python train.py --d_model=448 --head_dim=64 --rope_base=10000.0 --tie_embeddings=false --parallel_block=false --init_std_o=0.00481 --lr_head=0.00511 --seq_len=1024
Each number is 500 + 40 x the weight over its row's rms, rounded and kept within 0 to 999. Layers, rows and columns count from 0. Numbers have three digits each. The size before them is the row's rms in percent of the matrix's.

# up: layer 6 MLP up, 3584x448, rms 0.138, rows 3419-3474, columns 64-95
# down: layer 6 MLP down (transposed), 3584x448, rms 0.139, rows 3419-3474, columns 64-95
# gate: layer 6 MLP gate, 3584x448, rms 0.138, rows 3420-3475, columns 64-95
up3419 099:475516486494546490489495473491418540507526416512517469561436533458576484516517464542535571486450
down3419 101:477522428440493475520530480463468492438454459513476480479547500536535509499505499467535475496495
gate3420 099:443576425513493511515491488454461458513503473510367579487525412535556497455504548488514488491550
up3420 101:503483520503489471540460490495547448565531485490474531493516452513559454448427415445488484454504
down3420 100:506503539443550407422481449491514511487436382420507456481482490445424505507607509542465520513534
gate3421 100:460439499538545581533475471492487448537517551567557497534493512506430512509540402538491495519577
up3421 099:505571464499534528544510399540523522503513523540480537579480521431511487521504421482456496503508
down3421 097:440501462488503486557504501493454513499447478549554577504477483502430468516579549555444519439540
gate3422 094:479461567438535572485475497445502494499525497428426480498523497542498509505495511497505542432539
up3422 098:469501451530516457545497516503501504473498499481551480527492456519505536502516513526559496459475
down3422 100:501504507507536461498529493525521495532497486436474507506446524512471567508497488560463578486542
gate3423 101:534483484434465516521474505504493548478501499511501537457482492522471524454462526543502506448553
up3423 105:524575534494438581488462505597536518447558495591541527518442481550555536536487500513522492464454
down3423 106:449522538466576526434479511548434543463591489509470547541560469496531480502482452534523534466505
gate3424 096:481588552566509483472479532499483544515511494457524486476421538501557523523487520445437549544478
up3424 098:518488487468556499465472567510491437504566562497583473463467495539472480534530533527467546465530
down3424 098:488481422493483492486496464507516535528545416477496511440471418480467431507493500485409497497495
gate3425 101:603521506494480517539418527450547577488455578422561553457529534595507465439533612530477515526461
up3425 104:474481468529488513510475506522509507523559525507532500515436529531471557524499522446481529561448
down3425 102:495559508456530564482475515464477525487505509478569554495516507454531507419457526386486470512412
gate3426 098:530559473530496509480498473444395534452459402506444473490529523469459450535521469465503474523482
up3426 096:562483470527462485506517433481409488502502523478479444504499529501518545545486508490460492525513
down3426 099:534480472475544465489510523500505460470522468478527394501452542435478458517500465477519505522494
gate3427 097:452449504484435516529512415563489442508414466497462488502528441515528471466516520537507541488468
up3427 102:494438489564543514460461506542558447512486530519539454487525433577462524462486489537509509490524
down3427 101:511515434525528499446511500527527498457485529527549475514419489563486523529490476452514550491503
gate3428 105:517532592534534482574500508485467412520494499526473418546455480466522514556493529508473455483484
up3428 105:500496530533552557500501577516460437512421498549489440509461512466494538551502502492488501472494
down3428 104:487478492497473475486442509440456449471478480520601535590570544509488484467509477505426473449535
gate3429 100:462537469481589493525512523408542534485496543451482490492519532500526493509486554480565478527415
up3429 099:502461520519446535473553517544574560514550528473610529461455508524503507470453502504458450480558
down3429 100:576555523532470556513443437498439520550524445511516512474470468518511480480513551494474488450503
gate3430 094:483545501493580529536457473518470522541497510511482451539504491471537515573574486488503561490503
up3430 095:526490544462475476463494460476467459508487486464493408533566492424573574548533485587596544496475
down3430 097:480480584515549538459463537519524496587488516505464469474473547466507469488549466421536501437458
gate3431 099:461456477450503567513501505503470524554517471517522465531449470596513419477512482505560485483475
up3431 098:541463510510431535574517515530532535415508463526504487501494450471494418522502563492581461523461
down3431 095:549566503535518488554513497509473504497493439504445483438503438467608532487529496434540441505528
gate3432 100:516466472484497510572511483478452510571549497454463498428551537475516472568517471490569488567431
up3432 099:505480493501521452480526445535543450412496402508524538536486533515462486450540500520580444486544
down3432 098:396536516485500505521532444556520480469535438573533482523441490573505517469486488472437514501525
gate3433 101:472484516483478481500477524535447453477538506486516540541495423516467570525507453558461468531488
up3433 101:491592563521469434555555514458529512524446397530493465479516526557475492479479478532498441485485
down3433 103:509479549463417481520538507527448515409493506494468477544464456516553446500493510502548473556470
gate3434 099:500464513439506421503527467488481549546543532500529468528451560486506510472456484527489472555420
up3434 098:550514427482496531484516539474470521478493528463442460559503539502585516523541558489478506476512
down3434 100:432515433508465418503436493512515489527451522490505422427477514495506459557507442455585494468558
gate3435 101:465470522495543492514533541450525483492567389485465502545516423488429558534479439459481541488477
up3435 100:596493492517532535460544430509529565514514519466543488511553492476492518587464560465544545494491
down3435 100:544454498510476550406510499446510473461530554509537513486506499477495538564540503485512476520552
gate3436 104:540497533526543484489551569502522533437494512462521522516415477432465482422470477451500509500530
up3436 107:459532541520562533447543562535521514497534524532467545447400546578567464483467568518583493512439
down3436 108:548513567503518456464520531558581542553553509526497523461444486539496513519497504455496544548493
gate3437 103:535460494617510477448443529558429467469554472497474538505556506498502601489511514498502490516466
up3437 105:570447550525538464554502492511481463509466539475544507508511510521503577497477477485447499534441
down3437 106:460439544457449464509507646463530476449465537506566515478517449487553391529515472481483518532468
gate3438 098:469517476504491490446503524505492556494496597493541473513503497489521499446550540503494383556540
up3438 101:521455467463449521525499494536494512520508498543490478424499435510491456413470467464434460489479
down3438 103:522452552440498558496487479477554473532456450526487434505519461434513430460470459514426490523486
gate3439 101:425485532561549587525514523554568528464483489502471550484486541467428497515553511489498535542488
up3439 104:562464523487558497533578492458518534583501519472438484501500445516500516441476382602514478468548
down3439 105:457522504542467528438519530449534488474490451522444521513473535465534507487474472523523518502445
gate3440 098:536512464561546598522492507442507515501490545464517587423548566547515535532489495533475506432471
up3440 097:478554554516483509512405456522525474490516451518520464426552504421463463483502505516523524479487
down3440 095:611496528484572454490482495489472500492535549607534473468492554486544596529572579522445496501492
gate3441 098:480507550504548465493396554499465571524518525426587545513445529453497490510504496479500528547449
up3441 101:525502437445491502463499479464484530521435454520546438451539526505504497474467516478571464470481
down3441 099:517500490507443550500542518484436510539508490553539555471488538547523445518512415449544523481469
gate3442 099:487523500499438433532469478465487458555474588482450471529511476453509493435451447481432611515492
up3442 097:479531474576528533560500556535501469583454457526490512482495460527498523508458407513451460477527
down3442 098:525529525569602538581494481548495497499495534545464424555495506516526538559531458510446452492536
gate3443 104:489514550544566487560480517518474492524515517384547512485523521466452546454496505531458507489526
up3443 104:486564577425481503574541493479526463438484491392453499504501527466459559460409551516481570483463
down3443 102:466512494442459476509481518500469555434496489376496516559434551524469516408518540530464552445475
gate3444 098:537529514486541529496465467555478422492513495465418497504550521519487491427499531501464543501550
up3444 097:535494502511469464509500493419469429526518496495455560503438454547491515438449494463550446532481
down3444 098:465547530544519513416561521540506513419496531417513518452476510516508466514460445546463445432485
gate3445 100:410571486545500570550617497467545494498502524508473522484487498542512510526510492449561423509565
up3445 102:539464481508504490500437557469500568539502448528632419541522476505488606442512459547506447498555
down3445 102:489539531563499478478477482509462508468475491513491477477425567448547501463473518478527471554559
gate3446 100:478471552514576478490450501490498490494487550518478531541493506513508426511443463497444460476414
up3446 101:439466586512505454591550514510436543521473557519431555442472577475484560491468532521434401571505
down3446 105:471469592457526495552510542428467564513478474499509526466519529501486511470520485475471395547590
gate3447 102:544479527532495585454572440502475523560469415443540530442480523465444446578486513588530509532508
up3447 100:499556478551480492440465423453510514545566484504536473456512510480548562533504505532408456517517
down3447 097:415415498500496565455519498535467506451471530513527497498472492547549503517523493475479489513557
gate3448 099:428465551467517467507598500547504515498437473462467497461456484425393473559504471491542531488553
up3448 098:475534558495456499481499547470545418468523490506480530513526475579537477468481540553469515523465
down3448 098:513536448434445508473506529565491512472492504544450491489551496567552482536477495505542451502449
gate3449 099:522553461503501451473499474448456491431431502443497538465540482490467505460476527512468539471520
up3449 099:469462539570498540452544461554428516573553498529524531483476582521524455524543444549394562455545
down3449 103:429551517552519549457584540560473458460537538433489544482475461573523476509512567499526529516515
gate3450 102:471469516478500484554497530611553456477516498426492551467487417472505506488523483501477468546499
up3450 103:488481472537441495503473437538431523442466490513482511496541538508499510481528532462542500394503
down3450 103:498474471486441526487471446494466439370413454515503472539531498554483513466473536524509583566552
gate3451 104:532455525511554568440490536477502472480504546460480495533548486495608561575485501505546530526448
up3451 103:508424564461493472560584494460507447587535496484415510527461460620570548511509552500535532511491
down3451 102:595505516483485501521494471444471497457555517469456476561555491512488542537569517450529516578579
gate3452 102:470429519509529511505476480497503457450475499539445519468538447502405546483611451510536498442447
up3452 103:529469491512559513501512495473426552469463499475496438517509502492534544455477467490473494495524
down3452 104:516593437534453451466497527487402404517394419493521445456533468502476502379472504444497526456472
gate3453 099:469480500531565497467557545566534468503527571455517536474561484470482462555506543507571472504505
up3453 096:528441472532536468513526485513501494543523504536407472453545527492471554521599469561534543540494
down3453 102:509409526518555508451495473539512482440503503532514466456440473616472538536558480517593599513475
gate3454 099:503502450492502482543467557505557500461485523474556453466550471475549445524490486474519489485531
up3454 101:500554556466458503491481527500406518509473578466563536535453506462494552491491488500511405503546
down3454 101:516526540440549446593480517498574469487506485509546552504533456569539589518603549439489472477572
gate3455 097:507524544534510543506512481503502444452526539489409470545482485444529487467489530493475554419455
up3455 095:406486493523529466501446486412526560501596539475503493543487504556503575496484537493542452528506
down3455 094:514586485490459480495482468524466498488541575437505460427567437482551569518517440482508513510529
gate3456 099:474450507522506563571515528420519435529545512513427537484485547428515534527508469443413519497483
up3456 097:502508526516505466451547486552452498528461445360486550547466564503507561477474542397489505522425
down3456 098:528438581486435449478441550507492471497503489492525497492492454572524491513446496491524454528567
gate3457 094:487432483577446538557505464496553541572560463512468508538549512528504515428516497491498529534474
up3457 097:460586536549514513551515484433450501467526456500506461463434505550533486619433516493509571498468
down3457 096:479392535532446526497553525494470486493447486444560498428382535481512475528488496533498508484510
gate3458 100:502543475539496476416545529479517464505513502511547446504389490409502378433574494505458479469465
up3458 096:491547503522486527567476523611495504551490428501500431503443522582466497451524546496549542419450
down3458 097:451516415485548487404458461498521523510525408439571545562483516534488527463511490421467485525548
gate3459 098:478533442517493512575473486532508509512481484517514512484529521489508507501482515563432458464480
up3459 101:454540473482573525481466471525529522468418502489523508467497445491487511520541476459558526501452
down3459 099:473424527567521452499472575581493511517434553490506482502495520480484551570558479505469519539461
gate3460 101:458489487471464456550556494415573461470534491442558488452492484434476520512561521470549536532547
up3460 100:436501510447591529448420541496561550562493467500521498567539575462510540437486515489469570566495
down3460 101:489531485408538595484473445534414499494608435516496517556433556460447456402557504486508462523540
gate3461 101:496442561546527482480491456550476525604481528476500460554535520541502501464493494521498492418483
up3461 098:434488479402495463440593483470461512508470495504468479514486498490490511470474575470509542512473
down3461 097:467466542442491503471524531499578425528501506511491567535431495482564477444521439524447415568453
gate3462 103:543503571493454481474482391466461480426597452487535497540513462469471553528560507488493455474444
up3462 106:483494462519500507554494539492499423480517499468552543452464445561513534468472521472464560537489
down3462 105:501527488479506453515470518462548568512456541476520503522506469525495483499479479465502477515594
gate3463 097:492522488563508531455466463479530497559535418507481511464499482540497533522493518405437540465460
up3463 100:495478498454444406473509517444531504472525423451508549488465508506463499515547489507501596569496
down3463 103:485475568538532552586445513520558507492473508466458524518466478518528483509464517538469480501527
gate3464 103:435530457445457524518454503435527561531521542461584500445558453539414519549487488482560479490459
up3464 098:514484475583469419439436511478461481510469512492472531514482529555489479466561490438493479504496
down3464 099:492475463544491522436482507503524470542517539506526458506523492482492442530490486536600525451502
gate3465 101:525464452487515512492414534490472430515492471514527463501454456492568531496425470518534587506458
up3465 100:527496486499563488492542503446559482448447504471501525538482456537497451463444488540452492506471
down3465 102:466539551391524490525561482545424549471557475515526464560477474590434486510518552520441435503507
gate3466 097:499539416491513526458551498499511505529503500522548541452583500472543539506501483546473476442485
up3466 098:470508510558537524555498516506455504531543457537584436567482545494420507564456490560503430459489
down3466 094:521502380513587491420508527452496529479434420529520467504463468474460520612484542505468498418524
gate3467 099:490480527541513540530558503479524462509491486468537488529525485524417439552477479552480458503487
up3467 097:521491557514575519429519547464458504432560520446519430513530461514483492493444439572467577482498
down3467 098:544477547476481507430525552489520489553500533469489510512576534540482458559440514523571517493387
gate3468 097:451461508511483436508474463519483486447522462517511432495461490563467482540548443508449458523463
up3468 098:503569485495548511542502433527499475504519529502371519473499489462531522495543545540466453484508
down3468 097:512516562451347490520413499559567552569498498521500506483407482502453506526556484531472477544498
gate3469 100:547530466456440546502475439563555545550483530485421507428526462582532516445472559455549466540487
up3469 101:516497555464571466516526552500471486421552502443558429514491446454460447479552487494487514559512
down3469 103:523473465454513534510515493462502506526519484536448475493499515473531477486515457488467500500471
gate3470 100:441474568462572536536452542426529432511474522480525495545541504495455529474501511498500488479457
up3470 097:533501522484504437559487502539451533453513514526540551591521559529462531538541550538529480519457
down3470 101:455420526491473456508467509474493511532472484522545510493522507532408396491455559502459501546483
gate3471 102:494586568502459508522521468447474420503500438534508468448547400459478496544539452468494493435531
up3471 099:479485507509509488532472459471497459528465472452457514481506479504462554545437481502489465519531
down3471 097:539540496488458494558490544474545528590488494490522516522531441489519469492506492503447523442438
gate3472 096:557445515516478495453439461488565503521551434489563505447416464516502464489473567561552454489448
up3472 097:502455512502505468512409496549474498442491547486484576507485523517549459547500473507488446501471
down3472 097:536468492487480499501463520565499390531470396548547513515483504516460447460439508503552479473438
gate3473 099:465497510571558558513483467530417520496399471519472559519542500399493443487511452503480445510437
up3473 097:452449476579432510494485537538508528500515533458543449504485434447441491526525558467488516500505
down3473 098:515519534551506471490484503503466513441454515495515518411547474530483466520518493439451461514529
gate3474 103:442461495503473509515510483508539566469505482494513504500508519449463473532537431506527546474502
up3474 099:453400474538486534508510488547506548441517480524551485516505549502519580511534525519517506498400
down3474 101:517510469605472495518464506572566541460548507411566519480581535550492489517485535474463517484448
gate3475 098:483519539500510525502478461517508530528517509463525517468480454526566445535501512532476516535532